Weights of a small transformer language model.
Size: 20 layers, 12 heads of 64, 107M parameters.
Architecture: RMSNorm before each block, rotary positions, no biases in attention or MLP, embeddings untied during training, local attention windows, a norm inside the MLP, capped logits.
Each number is 128 + 32 x the weight over its row's rms, rounded and kept within 0 to 255. Layers, rows and columns count from 0. The size above them is the row's rms in percent of the matrix's.

# layer 17 attention key, 768x768, rms 0.15, rows 700-703, columns 640-767
size [111 107 109 106]
[[ 93 124 154 172 106 165 110 137 150 160 161 157  29 118 222 152 118 111 134 131 107 119 213 170  88 121 126 150 146  93 154  72 130 144  68  82 138 124 122 111 139 126 169 118  31 117 110 133 109 158 130 106 130 120 179 119 166 148 106 109 157 133  91 119 138 122  76  94 152 213 117 120  67 116  97  65 117  72 112  43 132 148 179 110  94 127 120 166 159 149 132 116 134 181 167 205 139  99 133 118 189 137 159  75 145  99  98 112 131  98 169  99 148 153 108 132 126 171 154 126 183 195 152 159 120 116  91 127]
 [ 94 105 152 113 124 123 156 153 149 151  88 152  96  85 160  75 160 105 153  98 152 125 119  89 108 110  96 171 111 137 117 145  99  80 130  99 104 117 115 177 117 133 108 128 135 182 145 145 124 115 144 117 136 147 168  83 110 134 151  44  57 125 120 119 115 134 157 102 138 126  17 141 105 141 145 138 188 138 104 119 164 180 105 117 127  98 172 130 115 115 152 133 121 145 112 110  82 121 154 119 136  65 123 100 136 136 138 146 154 143  75 158 116 141 121 138 137 152 159 172 112 114 133  85 138 122 139 136]
 [ 61 139 106 160 195  82 132  91 143  83 137   9 179 166 112 152 160  90 140 126  98 101 161 116 102 148 110  75 103 128 175  93 105  72  96 157 152 160 145 129 114 115 164 190 101 132 127 162  99 173  95  90 118 165  96 127 148 163 171 134 100 110 140 131  84 157 116 113 158 110 127 190 184 107  98 108 137 126 157 122 146 144 144  97  59 185 131 164 103 156 103  92  56 112 159 182 135 120 134 152 192 150 129 141  94 161 150 180  86  80  92 100 171 118 170 130 108 130 104 114 115 154 149 137 134 171 146  86]
 [113 112 173 148 129 121 120 139 176 108 135 174 164 102  78  91 110 157  92 138 140 177 155 162 119  94 157 124 171 165 154 147 106  98 108 138 155  85 127  99 163 107 131 129 147 155 128 108 143 156  83  62  47 125 102 115 141 176  92 128 145 117 145  77 166 113 113 137 164  51 121 108 112 173 135  97 142  78 103 138 159 149 122 117 171  86 132 130 111  83 119 111 100 103 120 125 128 121 126 120 122 158 116 136  86 135 143 106  67 107 144 133 149 163 140 143 110 101 133 175 116 116  86 151 119  80 203 154]]
# layer 17 attention query, 768x768, rms 0.149, rows 701-703, columns 640-767
size [112 109 107]
[[135 112 171 120 160 117 119 126 183  85 118 110 196 104 164 101  85 139  40 113 118 141  66 127 172  98  80 135 110 122 147  80 181 140 157 181 126 130 164 148 158 110 166 117 129  33 115  92  81 134 107  82 132 185 107 170 141 145 160 142 151 166 209  77  95 136 129 108 171  96 107 188 153  72 110 106 115 145 118 146 103  98 131  79 141 112 100 159 147 111 137 102  66  70 121  94 137 182 137 136 136 143 151 153 160  56 108 177 136 103  98 133 150 113 171 129  80  77 138 126  91 141 128 159 176 199 121 172]
 [110 127 138 159 100 130 140 113  92 150 115 103 150 169 119 136 169 111 185  68  69 117 120 111  97 160  81 204 134 116  86 182  37 144 101 143 162 100 141 154  86 127 126 108 147 167 132  95 116 107 151 112 118 172 122 177 122 136  96 175 136 141 105 118 132 121 197 122 111 164  67 135 105 203 119 110 164 138 110 136 120  93 113 139  89 153 125 162 118 134 124 137 132 100 142 191 149 172 138 123 147  85 119 132 104 113 113 124 113 147 146  76  58 228 116  86  76 165 144 146  89 132 120 152 124  98 101  95]
 [ 82 123 103 134 132 116 170  88 146 153  83  18 130 130 145 134 111  69 177  77 173 183  90 107 151 161 104 150 133 101 112  86  51 131  91  92  97 147 140 111 112 136 136 163 139 119 142 184 119 155 121  92 181 134 148  94 144 147 117  81 105 142 181 110  93 142 108  89  85  77 134 147 142 107 111 156 138 209 154 114 141 111 125 117 178 116 168 125 153  96 120 133  99 166 115 112 133  63 127 159 127 164  97 115 115 176 146 136 129 179  91  84 164  95 140  79  74 152 133 111 153 143 157 145 111  94 151 136]]
# layer 17 attention value, 768x768, rms 0.17, rows 640-648, columns 640-767
size [103 104 103 101 100 100 100 100 105]
[[188 116 152  99 179  78 152 117 174 157 140 127 112 101 123 135 193 161 141 162 117 114  59 146  60 159  77 117  86 132 169  87 108  91 103 169 124  39 129 101 108 176 104  81  83 122 204 146 140 141  82 150 140  87 149 168 115 125 112 165 157 136 113 139  56 112  83  71 106 113 197 158 142 143 141 179 158 116 105 218 120  97 149 143 114  86 155 115  85 144 109 137 161 159 119 159 128 159 120 129 114 116  97 106 159 150 121 107  69 139 122 142 136 115 172 144  67  81 106 138 132 111 152 115 151 165 118 124]
 [127  80 102 125 201 100 102  67 123  85 122 184 140 164 125 115 104 157 105  99 109 136 174 113  55 117 173 139 200 119 179 136 111 149 110 151 123 136 150 148 132 125 150 172 110 148 156 135 116  97 159 160 118 129 146 149 119  87 166 132 117 120  72 137  99  85  97  91 120 145 188 136 105 147 136  98 124 106 131 159 154 125 107 139  93 147  57 140 137 108 120 119 154 144 113 101 115 136 177 193 145 120  93 117 145 104  90 159  99 160 141 121 144 186 145 167  99 112 102 160 112 159 149 141 117 157 145 147]
 [139 109 127 137 170 162  93 126 113 136  82 104  74 101 140 181 120 104  95 122 127 108 139 119 161 124 106 120 175  82 100 113  70 107 151  74 132  90 144 140 197 119 215  99 159 161 141  94  94 126 100 158 122 113 126  73 151 155 111 177  72 126 155 138 125 139  92 110  69 144 149 154 163 124 188  87 163 116 149 131  84 160 161  91 163  99 132 156 139 120  81 128 106 141 147 127 141 129 109 127  93 174 113  87 120  98 134 123 127 171 129  92 126 104 105 114 125 142  91 117 114 117 114 133 153 152 140 129]
 [ 63 143  99 133 148 116  85 128  91 119  73 124 116 105  66 109 118 132  91 174 112  72  84 106 119 180  87 139  69 132  87 145 157 148  75 171  87 108 134 153 133 113 114 139 111 126 130 134 124 132 111 115  72 102 172 149 149  96 201 104 101  88 149 161 164  86 102 118  70 123  94 139  78 112  69 107 119 110 148  97 143 100 104  78 125 123  55 122 137 149 132 115  72 127  91 185 151 112 154 129  79  92 104 162 134 144 186 179 143 130 146 112 142  68 104  86 140  99  91  96  99 154 115  64 131 135 140 134]
 [137 103 152 111  42 144  70  77  72 182 131 115 158  94 187  81  51 144 131  92 149 155  81 136  99  97  87 103 148 145 140  86 139 182  74  88 137 150 137  88  92 137 154 158 136 148 135  82 127 180 125 117 179 125 131  86 135 155 188 183 123 114  95 142 169 143 111 169 136 156  77 106 180 130 130  99 139 124  89 137 102 146 120 110 151 132 151 186 185 105 185 150  85 118 181 121  60  98 131 150 127 162 132 110 121 161 143 127 136 117 113 144 126 110 124 132 132 157 118 133 134 162 157 153 129 180 121 133]
 [ 83 165 105 140  99  89 142 164 169 150  62 124 110 128 172  71 117 177 130 100 126 104  37  96 110 160 142 118 148  62  85  99 118 153 117 159  91 104 157 144 115 118 146 107 105 161 109 116 126 125 112 135 164 179 122 118 111  28 111 122 122 162  99 152 171 110 167 109  75  96  63 137 147 159 159  96  94  90 173 146 128 126 121 127 137 159  92 108  37 179 132 120 112 129 149  96 161 123 134 101 126  98 109  71 119  25  86 100 119 130 117 127  89 154 121  63 139 136 135 195 196  98 148 106 123 139 128 132]
 [156 144 144 132 148 156  69 164 150 133 173  81 162 125 154 143 106  51 124 103 126 149 122 113  97  86  70 130 118 187 169  96  88 169 128 156 136 104 166 172 113 110 156 100 143 158 128 157 122  68 139 134 167 154 105 123 130  82 157  86 152 147  90 115  71 101 133 105 176  80  95 134  86 109 135 101 144 163 134 126 160 146  44 133 106 118 115 145 108 135 117  85 104 141 123 213 119 112 121 147 102 119 139 170 173 148  64  85  91 123 170 151 179 155 154  90 121 111 148  97 130  80  70 149 149  58 186 148]
 [129 104 155 132 157 153 106 129 124 107 206 111 113 102 198  79 150  94 121 172 178 153 164 156 111 140  88 124 124 150 107 138  90 152 140 107 134 161 174 128 162  62 149 142 184  87 140 105 174  37 145 138 183 161 132 105 145 138 125 155  77 129 175 153  98 115 182 111 124 119 117 110 109 133  75  92 150 173 138 137 184  93 128  95 109 113 106 135 144 112 117 115  69 126 111 160  90 167 139 130 106 131 113 141 106 118 126 125 134 152 155 109 148 143 121 138  98  97 128 170 117  95  85 142 143  82 144 130]
 [132 160 118 123 138 111 127 116 178 135 106 141 151 158  86 107 151 100 139 118 127 121 108 131 227 102 173 132 152 118  99 115 162 103  83  88 169 109 146 119 178 166 140 143  95 126 166 113 136 160 125 125 139  95 147 162 144 137 134 129  89 123 124 184 149 165  88 146 114 105 133 113 163 136  84 115 154 155 133 169 137 163 142 128  78 171 104 132 205 171 131 134  74 116 187 120 122 112 171 127 161 146 100  39 128 132  99 115 122  87 101 120  97 139  82 152  73 145 149 137  89 132 132 140 126 154 148 118]]
# layer 17 attention output (transposed), 768x768, rms 0.157, rows 640-648, columns 640-767
size [101 104 105 102 103 102  96 103 105]
[[139 194  92  94 129 170 157 126 173 138  89 117 102 144 129 131 160  78 132  82 150 132  74 113 135 106 131 118 111 110  59 127 122 110 148  99  76 144  93 111 136 113 154 140 142 135  77 141 149  43 111 142  87 213  79 165 169 118 155 121 152 193  91 160 139  94 149 145  85 162 145 142 114 114 169 136  81 123  85 100 166 176  92  95 183 110 129 158 141 148 153 102 139 103 146 102 131 170 122 155 178  98  97 178 126  88 110  95 162 100 116 173 126 175 132 126 151 120 138 133 140 166 168 111 182 105 123 143]
 [141 139 154 167 159 105 113 151  99  74 123  65 116 175 139 128 170  69 117  94 114 156 129 158 105 117 161  62  94 153 104 108 136 148 143 148 116 124 113 113 140  79 155 100 154 110 156  54 133 110 125 219 116 147 114  92  63 123 128 118 110 164  75  44 177 138 120 142 109 154 114 139 142 157 101 196  89 145  94 123 110 120 134 173 128 120 138  50 121 121 115 120 172 114 113 161 136 144 130 156 123 191 133 153 103 127 158 121 132 100 158  93  60  48 128 139 118 107 167 120 151 148 131  93 182 191  61 115]
 [114 149 100  89  77 156 162 124  48 130 131  93 165 139 125 129 122 145  65  69 147 127 100 128 131 128 181 116 118 171  81 111 205 100  81 102 125 171 117 179  54 158 133 133 150  98 104  99 156 143 167 107 136 131 114 107 144 155 144 124 139  94 170 111 135 124 145 145 141 114 157 106 184 173  95 120 120 172 110 144 160 113 169 162  84 122 164 109 166 122 100 129 147 113 158  75 151  79  65 147  93 137 153 153 140 134 139 173 112 115 115  82 114 143 161 139 127 142 115 163 116 166 115 128 123 168 158 140]
 [ 69 155 112 169 182 141 118  92  90 100 122 128  96  75 103  94  41 120  88 142 143  44 100 113 128 143 136 108 157 108 157 148 128 138 132 157 163 114  94 138  86 158 123 147 109 134 125 167 211 105 129  91  78  83 108 131 111 105 123 105 180 107 176 160 179 141 180 130 127 139 121 119  97 111 140 138 141 138 122 156 149 117 152 154 119 105  87 116  66 176 128 119 128 123  94 131 132 174 110  93 115  73 140 161 194 192 171 171 118 182 149 113  77 159 196 118 112 133 178 134 148 133 109 164 152 145 103 184]
 [106  77  96 166 121 182 167 165 138 113 104 149 176 147 122 137 109 208 131 161 125 132 127 123  86  72 102  76 114 125 129 121 110 125 145 100 116 103 140 141  75  95 136 142 116 148 206 116 121 105  94 147 183  80 143 162 104 113 140  68 205 126 149 180 115 154 152 115 135 122 113  83  95 147 106 131 132 127 135  97 134 109 126  77 168  78 150 110  82  90 165  99 144  94 103 180 230 101 164 171  88  88 122  83 122  76 163 210  96 143 136 165 170 133  91 107 137  99 121 136 102 133 134 147 145  81 132  77]
 [128 150 219 131 144  76 190 145 116  80 172 190 168 163 174  79 121 149 148 183  80 141 103 114 153 145 165  99 119 195 145 162 145 110 148 100 105 176 183 158 121 139  82 132  80  89  83 123 120  55 134  98 127 174 192 178 108 159 101 168 144 115 141 106 179 130 166 110 123 121 141 100  75 147 141 130 135 138 114 152 145  85 134 147 125 132 112 148 169 126 172 156 141 129 113 150 121  68 186 134 129 125 148 140 149 157 137  77 147 140 170 127  61 127 129 112 176  84  76 166 182  56 159 129 130 152  96 103]
 [133 179 100 125 149 154  99 114 103 100 102 102 128 112 167  98 154 141 175 146 180 138 150 143 141  92 141 123 191  87 179 173  94 109 103 119 121 155  83 144 180  85 169 138 110 115  80 115  49 102  85 119 154 126 102  72 132 129  81 125 159 114 177 156 133 158 105 143 140  92 205 142 171 138 137  69  93 139 105 111 140  93 182 143 184 180 185 144 139 181 128 122 108 228  87 167 113  94 139  85 105 121 118 138 126 100 108 170  61 158 107  96  79  99 108  91  91 120  99  97  75 116 173 124 145 127 157 152]
 [ 98 175 138 119  87  57 135 173 100 106  95 134 140 128 138 181  56 143 110 122  51 104 109 117 159  72  87 190  86 123 111 177 162 138  99 130  77 112 107 148 180 102 131 120 109 149 135 115 114 131 113 176  81 133 129 140 157  66 223 151 129 128 146 126 141  97 119  77 145 133 134 113 120  75  67 180 107 118  82 119 137  96 147 133  81 109  76 122 163 155 147 116 137 129 163 136 148  75 122 148 139 142 136 184 119 158 138  70  89 107 135 160 152 185 165 132 130  73 110 120 127 117 125 173 134 119 159 141]
 [114 110 152  96  99 121 130 129 153 114 164 147 147 111 130 144 133 161 103 202 102 195 122  77 113 165  63 102 104 134  95 117 107 149 121 171 212 162 165 140 106 120  98  56  94 117 141 139 137 147 124  93 130  72 156 121 141 151  68  79 107 143  76 173 157 106 175 167 161 185 143 193 147 106 114  63  95 140 120  97 138 129 112 141 119 136 120 113 154 141 136 120 164 153  60 148 140 160 102 113 149 117  89 169 168 104 171  91 143  96 144 131 165 140 142 162 144 125 152 158 136 178 168 186  99 198 147 124]]